Each number is 128 + 24 x the weight over its row's rms, rounded and kept within 0 to 255. Layers, rows and columns count from 0. The size above them is the row's rms in percent of the matrix's.

# layer 8 attention output (transposed), 256x256, rms 0.15, rows 36-51,163-179, columns 128-191
size [105 101 103  99 104 105 103 107  93 105 100 104 103 102 109  97  93  99  92  97  97 113  96 101 108  90 101 109 101 100  98  88  94]
[[154  97 127 113 139 116 150 132 129  60 118  97  74 147 129 130 147 132 142 150 107 142 151  99  71 147 156 129 122 143 116  86 134 145 143  77 105 114 109 155 123  88 126 155 119 138 113 123 132  90 146 129 108 142 116 132 117 141  95 106 143 140  98  90]
 [137 121  92 113 150 183 100 111 116 159  79 118  87 155 106 127  87 135 126 157 112 105 109 152  84 118 135  88 124 132 135 133  99 202 126 155 112 128 130 129 159 141 145 160  95 114  88  96 122 135  86 129 108 141 118 127 131 148 132 177 128 124 153 123]
 [ 90  77  74 149 126 149 113 133 134  87 170 183 134 134 134 131 136 123 171  73 157 114 156 164 171 150 119 141 117 151 145 124 135 142 138 155 116  85 127  75 156 103 173 166 127 136 152  84 135 130 138 127 119 127 146 123 170 110 111 122 101 106 110 148]
 [151 112 133 119 118 106  60 134 123 129 111 109 140 115 153 121 128 148 108 119 180 113 123 121 118 155 154 110 101 110 150 133 101 176 103 155 141 110 120 109 129 124 154 126 132 135 142  90 112 128 138 140  85 117  85 157 126 109 118 140 139 195 127 142]
 [128 175 132 134 128 135 114 105 141 142 110 117 138 174 123  82 110 149 159 120 131 175 141 132 133 157 131 145 128 122 132 111 107 138 143 143 151 100 104 130 127  96 140  88 132 147 103 162 110 152 133 147 177 138 121 157 127 169 160 155 136 151 133 139]
 [109 136 116 154 118 144 122 123 105 183  80 136 146 121  66 146 164 129 148 109 117  90 158 130 149 102 113 138 106 121 151 117 112 116 100 145 158 133 110  76 145  97 167 109  90 122 133 117 167 109 141  90 161 164 156 101  66  93 126 110 155 109 120 158]
 [ 88 171 123 111 153 109 116 149 121 125 147 113 167 143 122 169 140 101 130 152 118  92 115 164 164 130 108 166 144 154 139 143 110  74 124 151 157 124  91 133 150 107 124 117 152 132 131 112 125 116 154 153 135 130  81 166 148 165 136 133 161 129 138 120]
 [132 147 115  94  97  69 107 117 197 109  92 138  77 137 149 104  88 138 158 142 145 172  99 102 152 144 117 119 131 155 142 139 145 121 127 108  98 126 150 153 113 136 113 160 116 118 162 108 147 130 102 148 130 119  99 134 122 104 136  66 120 136 144 138]
 [122 149 134 137 132 106  93 143 128 119 108 123 121  83  80 150  91 110 131 120 132 122 121 149 124 147 128 125 151 182 151 136  86  63 116 147  82 129 134 137 106 129 102 120 141 170 152  52 174 146 120 123 167 164 116 141 166 132 177 103 144 125 144 129]
 [160 121 119 122 134 140 160 149 143 115 159 142 135 151 142 113 104 113 164 187 135 117 133  93 116 150 161 122 158  95 146  87  96  95 102 149 182 119 126 104  94 145 156 143 172 130 147 148 139 122  99 106 102 128 163 114 186 126 134 115 134 120 109 131]
 [122 165 155 119 119 136 105 133 144 174 113 144 127 134 154 117 112  70  92 144 121 102 148 109 108 143 132 110  95  92  94 139 116  77  95 139  85 115 125 133 155 164 107 121 123 156 143 150 116 167 109 112 133  69 120 118 123 135 134 148 173 157 107 138]
 [113 144 117 139 119 157 102 154 159 146 141 148 103 123 130 143  74 132 168 156 134 110 151 165  92 163 121 122 123 141 100 128 133  71 110 133  94 118  93 169 141 141 119 113 132 133 179 115 125 113 121 163 152 114 156  95 156 164 184 144 166 148 107 157]
 [140 128 127 150 162 106 137 118 200 112 128 152 143 110 139 152  65 133 131 119 159 144 155 101  87 151 172 128 119 109 152 141  96 157 128  99 121 109 100 114 129 139 144 128  84 127 124  97 118 114 134 157 131 134 157 119 117 120 121 153 113  86 134 135]
 [133 156 129 103 128 124 151 129 107 110 145 118 108 118  71 122  53 121 159 133 160 133 113 111 101 120  85 123 189 139 131  98 115 162 158 119  76 156 126 101 128 135 160 108 115 123 134 136 107 120 118  98 132 131 135 125 124 127 159 125 142  90 128 104]
 [119 155 152  99 135 128 134 125 110 127 107 141 155 138 130 120 114 156 148 140 144 118 103 136 134 120 154 123 117 165  98 118 112 122  85 126 141 151 135 131 147 143 116 124 162 103 145 144 114 155 154 156  93 111 121  95 154 141 149 109 118 165 114 141]
 [149 112 138  71 107 115  99 103 102 131 150 130  92 128 118 125 126 145 122 136  92 145 125 101 154  87 124  83  96 124  79 113 154 170  93 142 129  94 126 103 147 108 158 153 157 134 130 127 157 134 118 201 156 128 139 115 109 150 139 144 132 136 101 116]
 [130 147 170 118 151 122 154 165 119 117 160 156 189 142 105 130 137 137 155 122 109 112 107 116 152 143 122  90 133 126 153 171 117 117  97 126 141 111 139  92 162 177 106 161  99 147 139 119 107 152  77 160  72 166 109 136 100  81 111 115 119 121 142 114]
 [135 119 156 122 143 169 123 116 133 157 119 138 120 149 133  80 107 106 157 146 127 126 101 146 144 143 111 151 108 117 116 122 101 128 134 109 105 170 163 133 151 143 126 124 131 153 138 125 193 145 150 106 156 129 147 115 115 153 131  96 125 147 173 174]
 [153 145 117 103 158 132 131 138 144 123 119 168 158  89 132 103 123 116 150  98 157 150 130 159 135 182  81 154 133 151 161 137 132  82  97 108 156 134 121 126 142 135  97  95 178 134 151 168 140 168 141 146 116 118 156 159 100  99 101 126 132 196 143 109]
 [127 153 157 138 150 126 177 120 100 164 142  91 127 103 110 159 150 132 143 175 133  81 168 112 101 123 113  96 172 132 129 110 142 147 131 101  69 143 110 149 103 146 103 145 144 124 107 148  93 149 134  98 129 161 125  89 108 159 169 131 148 168 129 114]
 [137 128 140 143 124 146 184 139 134 132 139 178 135 177 115  88 147 144 138 115 118 119 132 116 153 103  95 144 156 105 132 122 131 120 113  98 147 113  92 108 165 163 114 151 133 100 134  97 135 138  94 114 150 117 113 141 129  83 114 138 132 112 177 143]
 [153  68 155 145 139 104 153 131 139 105 124 165 146 120 149 153 164  91 100  74 107 106 132 157 113 148 112 108 102 142  95 140 130  49 113 132 119 136 148 119 147 123 136 171 158  94 153 104 131 126 129 134 147 136 109 119 143  96  99 112 132 122 111  94]
 [161 138 158 138 136 137 121  94 109 141 129 128 151 149 143  88 120 113  84 162 129 139 102 150 124 124 148 126 152 143 120 122 134 124 149  77 110 135 151 124  95 180 155 133 126 135 142 138  99 139 136 130  97 150 158 147 161 101 161 159 117 145 169 172]
 [123 125 161  95 157 109  80 112 140 109 131 118 128 167 144 138 153 132  99  69 177 173  89 104 156 147 119  97 164 166 118 164 114 126 120 134 135 133 164 142 117 124 123 148  75 151 138 118 169  81 117 101 170 156 140  69 148 129 139 158 107 136  95 140]
 [109 155 128 102 127 164 147 114 125 124  98 152 144 122 124 142 108 159 112 114 135 117 144 146 121 140 165  99 142 126 133 126 138  87 116 130 111 162 134 140 151  88 154  85 160 139 146 127 124 193 112 127 104 147 151 124 144 114 120 165 112 170 128 135]
 [134  88 101 128 101 102 149 138 122 128 115 117 168 136 114 123 153 123 163 162 106  80 150 133 118 108 110 129 119 114  99 131 142 151 137 131 132 102  90 123 102  78 140  75 149 112 163 119  95 172 148  90 161 127 112  97 113 137 131  94 133 140 146 146]
 [100 114 121 119 145 115  78  95 134 171 148 131 141 133 152 124 114 130 125 115 133 124 173 126 125 125 127 147 162 150 125 156 166 122 139 122 161 107  70 187 124 113  95 146 136 102  82 115 106 108 120 150 116 122 151 147 115 122  96  98 110 193 103 145]
 [111 147 116 126 146  79 142  91 127  75 116 141 119 144 143 118  96 105 144 124 132 106 135 159 129  86 144 114 133 113 112 126 130  85 181 123 149 118 142 102  81 112 159 151  91 126 141 123 104 100 115 122  96 140  93 164 134 126 127 150  74 129 139 105]
 [172 129 137  87  95 126 115 109 133  97 136 132 160 113 125 153 122  94 126 157 135 142 109 122 144 102 133 140 125 119 121 173  85 153 138 111 144 137  87 107  94 140 126 152 125 127 166 130  70 116 127 160  86 120 166 147 135 150 113 123 135 124 154  94]
 [133 151 135 140 114 159 133 167 108 128 141 121 115 119  97 141 155 183 123 132 163 142 147 132 131 123 132 142 144  91 169 171 130 149  82 135 126 163 175  96 141  94 114 179 104 163 157 138 129 143 126  99 152 127 104 133 121 125 145 119 163 120 115 130]
 [140 121 120 168 129 148 125 158 127 134 122 120  95 143 141 126  98 142 135 103 138 112  94 146 118 139 156 107 117 146 129 142 155 101 137 132 163 112 123  95 131 122 141 103 138 175 131 129 170 163 149 124 143 130 124 149 115 140 105 114  99 177 105 101]
 [ 81 125 126 152 161 118 135 145 151 129 129 134 101  91 128 110 124 141 116 137 129 172 150 117 152 179  88 114 121 124  95 117 152 107 136  85 125 126 112 118 123 109 136 103  88 116 128 121 128 146 115 131 111 157 103 182 102 137 123 130 134 139 147 123]
 [134 121 157 106 133 140 126 132 157 145 163 103 108 120 124 169 172 108 138 146 166 117 145 117 130 132 131 181 177 150 128 144 156  92 150  73 104 129 178 158 134 103  94 121  93 107 133 123 126 117 122  80  90 118 111 105 139 129 131 120 105 114  79 139]]
# layer 8 attention value, 128x256, rms 0.176, rows 36-51, columns 128-191
size [104  99  97  96 105 103 106 107  92 105 101 101 104  98  98  97]
[[115 125  91 134 104 151  97 138 142 132 191 113 119 154 134 144  90 131 123 132 121 135 142  74  96 141 102 139 126 113 116 133 127  93 150 132 148 137 171 150  80 110 152 130 124  95 107 145 142  99 169 115 107 151 101  94 135 147 134  96 128 103 110 132]
 [104 131  86 142 156  87 178 138  88  96 139 119  89 118 133 135 141 184 130 138 141 152 147 103 141 113  99 152 117 129 165  96 135 105 147 118  97 141 112 136 151 128 154 104 122 133 152 116 147 114 110 132 129 161 125  81 120 113 128 108 113  83 160 142]
 [ 92 116 119 125 126 164 156 123 150 127 110 145 190 162 151 108 114 136 146 123 171 163 166 134 113 145 117 128 107 137 150 137 130 150 127 186 155 106 120 154 153 117  88 132 159 120 141 111 169 133  72 116 148 109 123 130 129  89 110 133 152 142 151 124]
 [132 151 142 149 143  93 133 163 135 114 116 137 170 148  79 124 122 117 148 146 120 135 142 138 142 107 139 155 136 134 119 108 103 128 100 103  95 114 157 116 133 123 140  90 102 160 128 128 102 117 143 124 120 133 114  97 154 101 111 111  92 152 136  98]
 [129 139 125 123 145 150 136 109 157 125 137 137 124 169 111 104 132  78 154 143 156 133 110 142 127 106 121 146 103 159 153 107 119 111 112 112 109 106 119 124 159  85  89 164 153 149 115 105 159 119 131 154 157 137  98 115 158 157 102  85 113 104 130 180]
 [ 82 144 120 108 159 126 141 156  95 132 111 146 130 143 155 142 145 151 165  97 129 150 123 130 174 113 167 148 127  83 185 111 122 150 136 170 142 108 109 106 139  99 109 119 126 176 162  87 136 107 102 127 124 132 109 108 116  60 135 121 121  92 135 127]
 [159 110 126  99 132 120 130 136 126 146 111 131 134 166  92 135 151  93 133  94 106 133 116  70 127 147 145 117 131 110 194  99 139  92 123 130 175 154 127 116 128 119 158 154 108 140  94  92 126 122 125 145 151 168  83 187 115 172  97 184 154  72  97 106]
 [145 130 113 182 121 144  93  84 149 139 150 125 136 107 126 151 130  98 147  99  76 150 130 130  86 108 117 109 116 142 116 109 104 119 159 106 151 137 148 134 158 114 121 129  96 151 116 113 142 121 122 149 127 109 121 112 136 133 147 141 108 126 125 120]
 [134 132 133 172 166 130 125 121 167 142 136 121 153 130 111 114 139 106 129 128 116 133 115 156 136 144 114 146 165 158 106 157 143  77 137 152 110 155 152 112 109 117 102 155  85 156 139 149 148 109 122 134  87 121 151 151 169 123  84 121  96 116 131 139]
 [141  97 114 122 105  70 140 115 133 108 112 162 156 162  64 131 154 134 111  88 153 152 143 118 125 135 141 126 128 167 121 128 124 119 135 122  87 167 106 128 102 105 146 111 116 167 134 152  98 122 107 107 124 157 172 103 171 108 137 119 138 108 112 103]
 [127 141 118 111 117 153  98  96 129 179 106  79 123 135 114 137 159 126 121 138 175  87 146 134 156  96  97 132 105 157 148 114 142 139 136 140 113 144 121 190 164 110 136 141 171 113 126  85  92 125 121 119 142 122 158 145 120 105 142 137  89 145 137 137]
 [110 112 104 110 135 144 111 116 113 130 124 105 109 163 108 148 114 106  98 100 159 119  98 163 142 107 142 149 116 108 127 106 190 133 124  78 106  91  79 141 122 124 140 139 156  75 123 128 116 131 102 174 136  97 154 138 140 166 150 125 138 165 134 173]
 [111 113 120 124 156 139  98 161 112  56 146 128 152 139 165 152  96 118 120 158  67 145 118 167 144 134  95  89 136 151 132  73 127  89  87 139 178 125 163 137 110 115 114 144 141 141 102 127 112 108 120 127 114 146 121  95  86 127 144 122 131 144 112  97]
 [112 154 141 154 104 108  87 143  92 135 153  74  77 138 162  70 130  98 127 143 122 141 161 154 130 134  94 144 124 117 104 132 135 111 129 107  75 112 148 100 134 125 152 123  91 138 136 149 115 163 105 158 104 111 160  97 121 188 158 108  97 142 106 129]
 [110 130 140 120  89 145 120 167  94 169 130 131  94  85 123 147 138 126 135 113 161 129 156 100  98 111  97 128 125 146 134 148  84  83 160 144 145 138 110 119 130 157 100 107 152 128  93 142 147 124 139 126 124 101 164 109 154 142 127 154 110 108  71 111]
 [114 102 168 102  72  90 124 164  82 139 134 179 126 122 143 158 102 109 129 126 156 110  91  96 147 103 113 124 111 109 134  96 116 149 141 123 128 139 150 130 110 121 129 152 152 117 176 100 148 145 108 167 118 149 142 128 148 132 132 106 126 127 131 147]]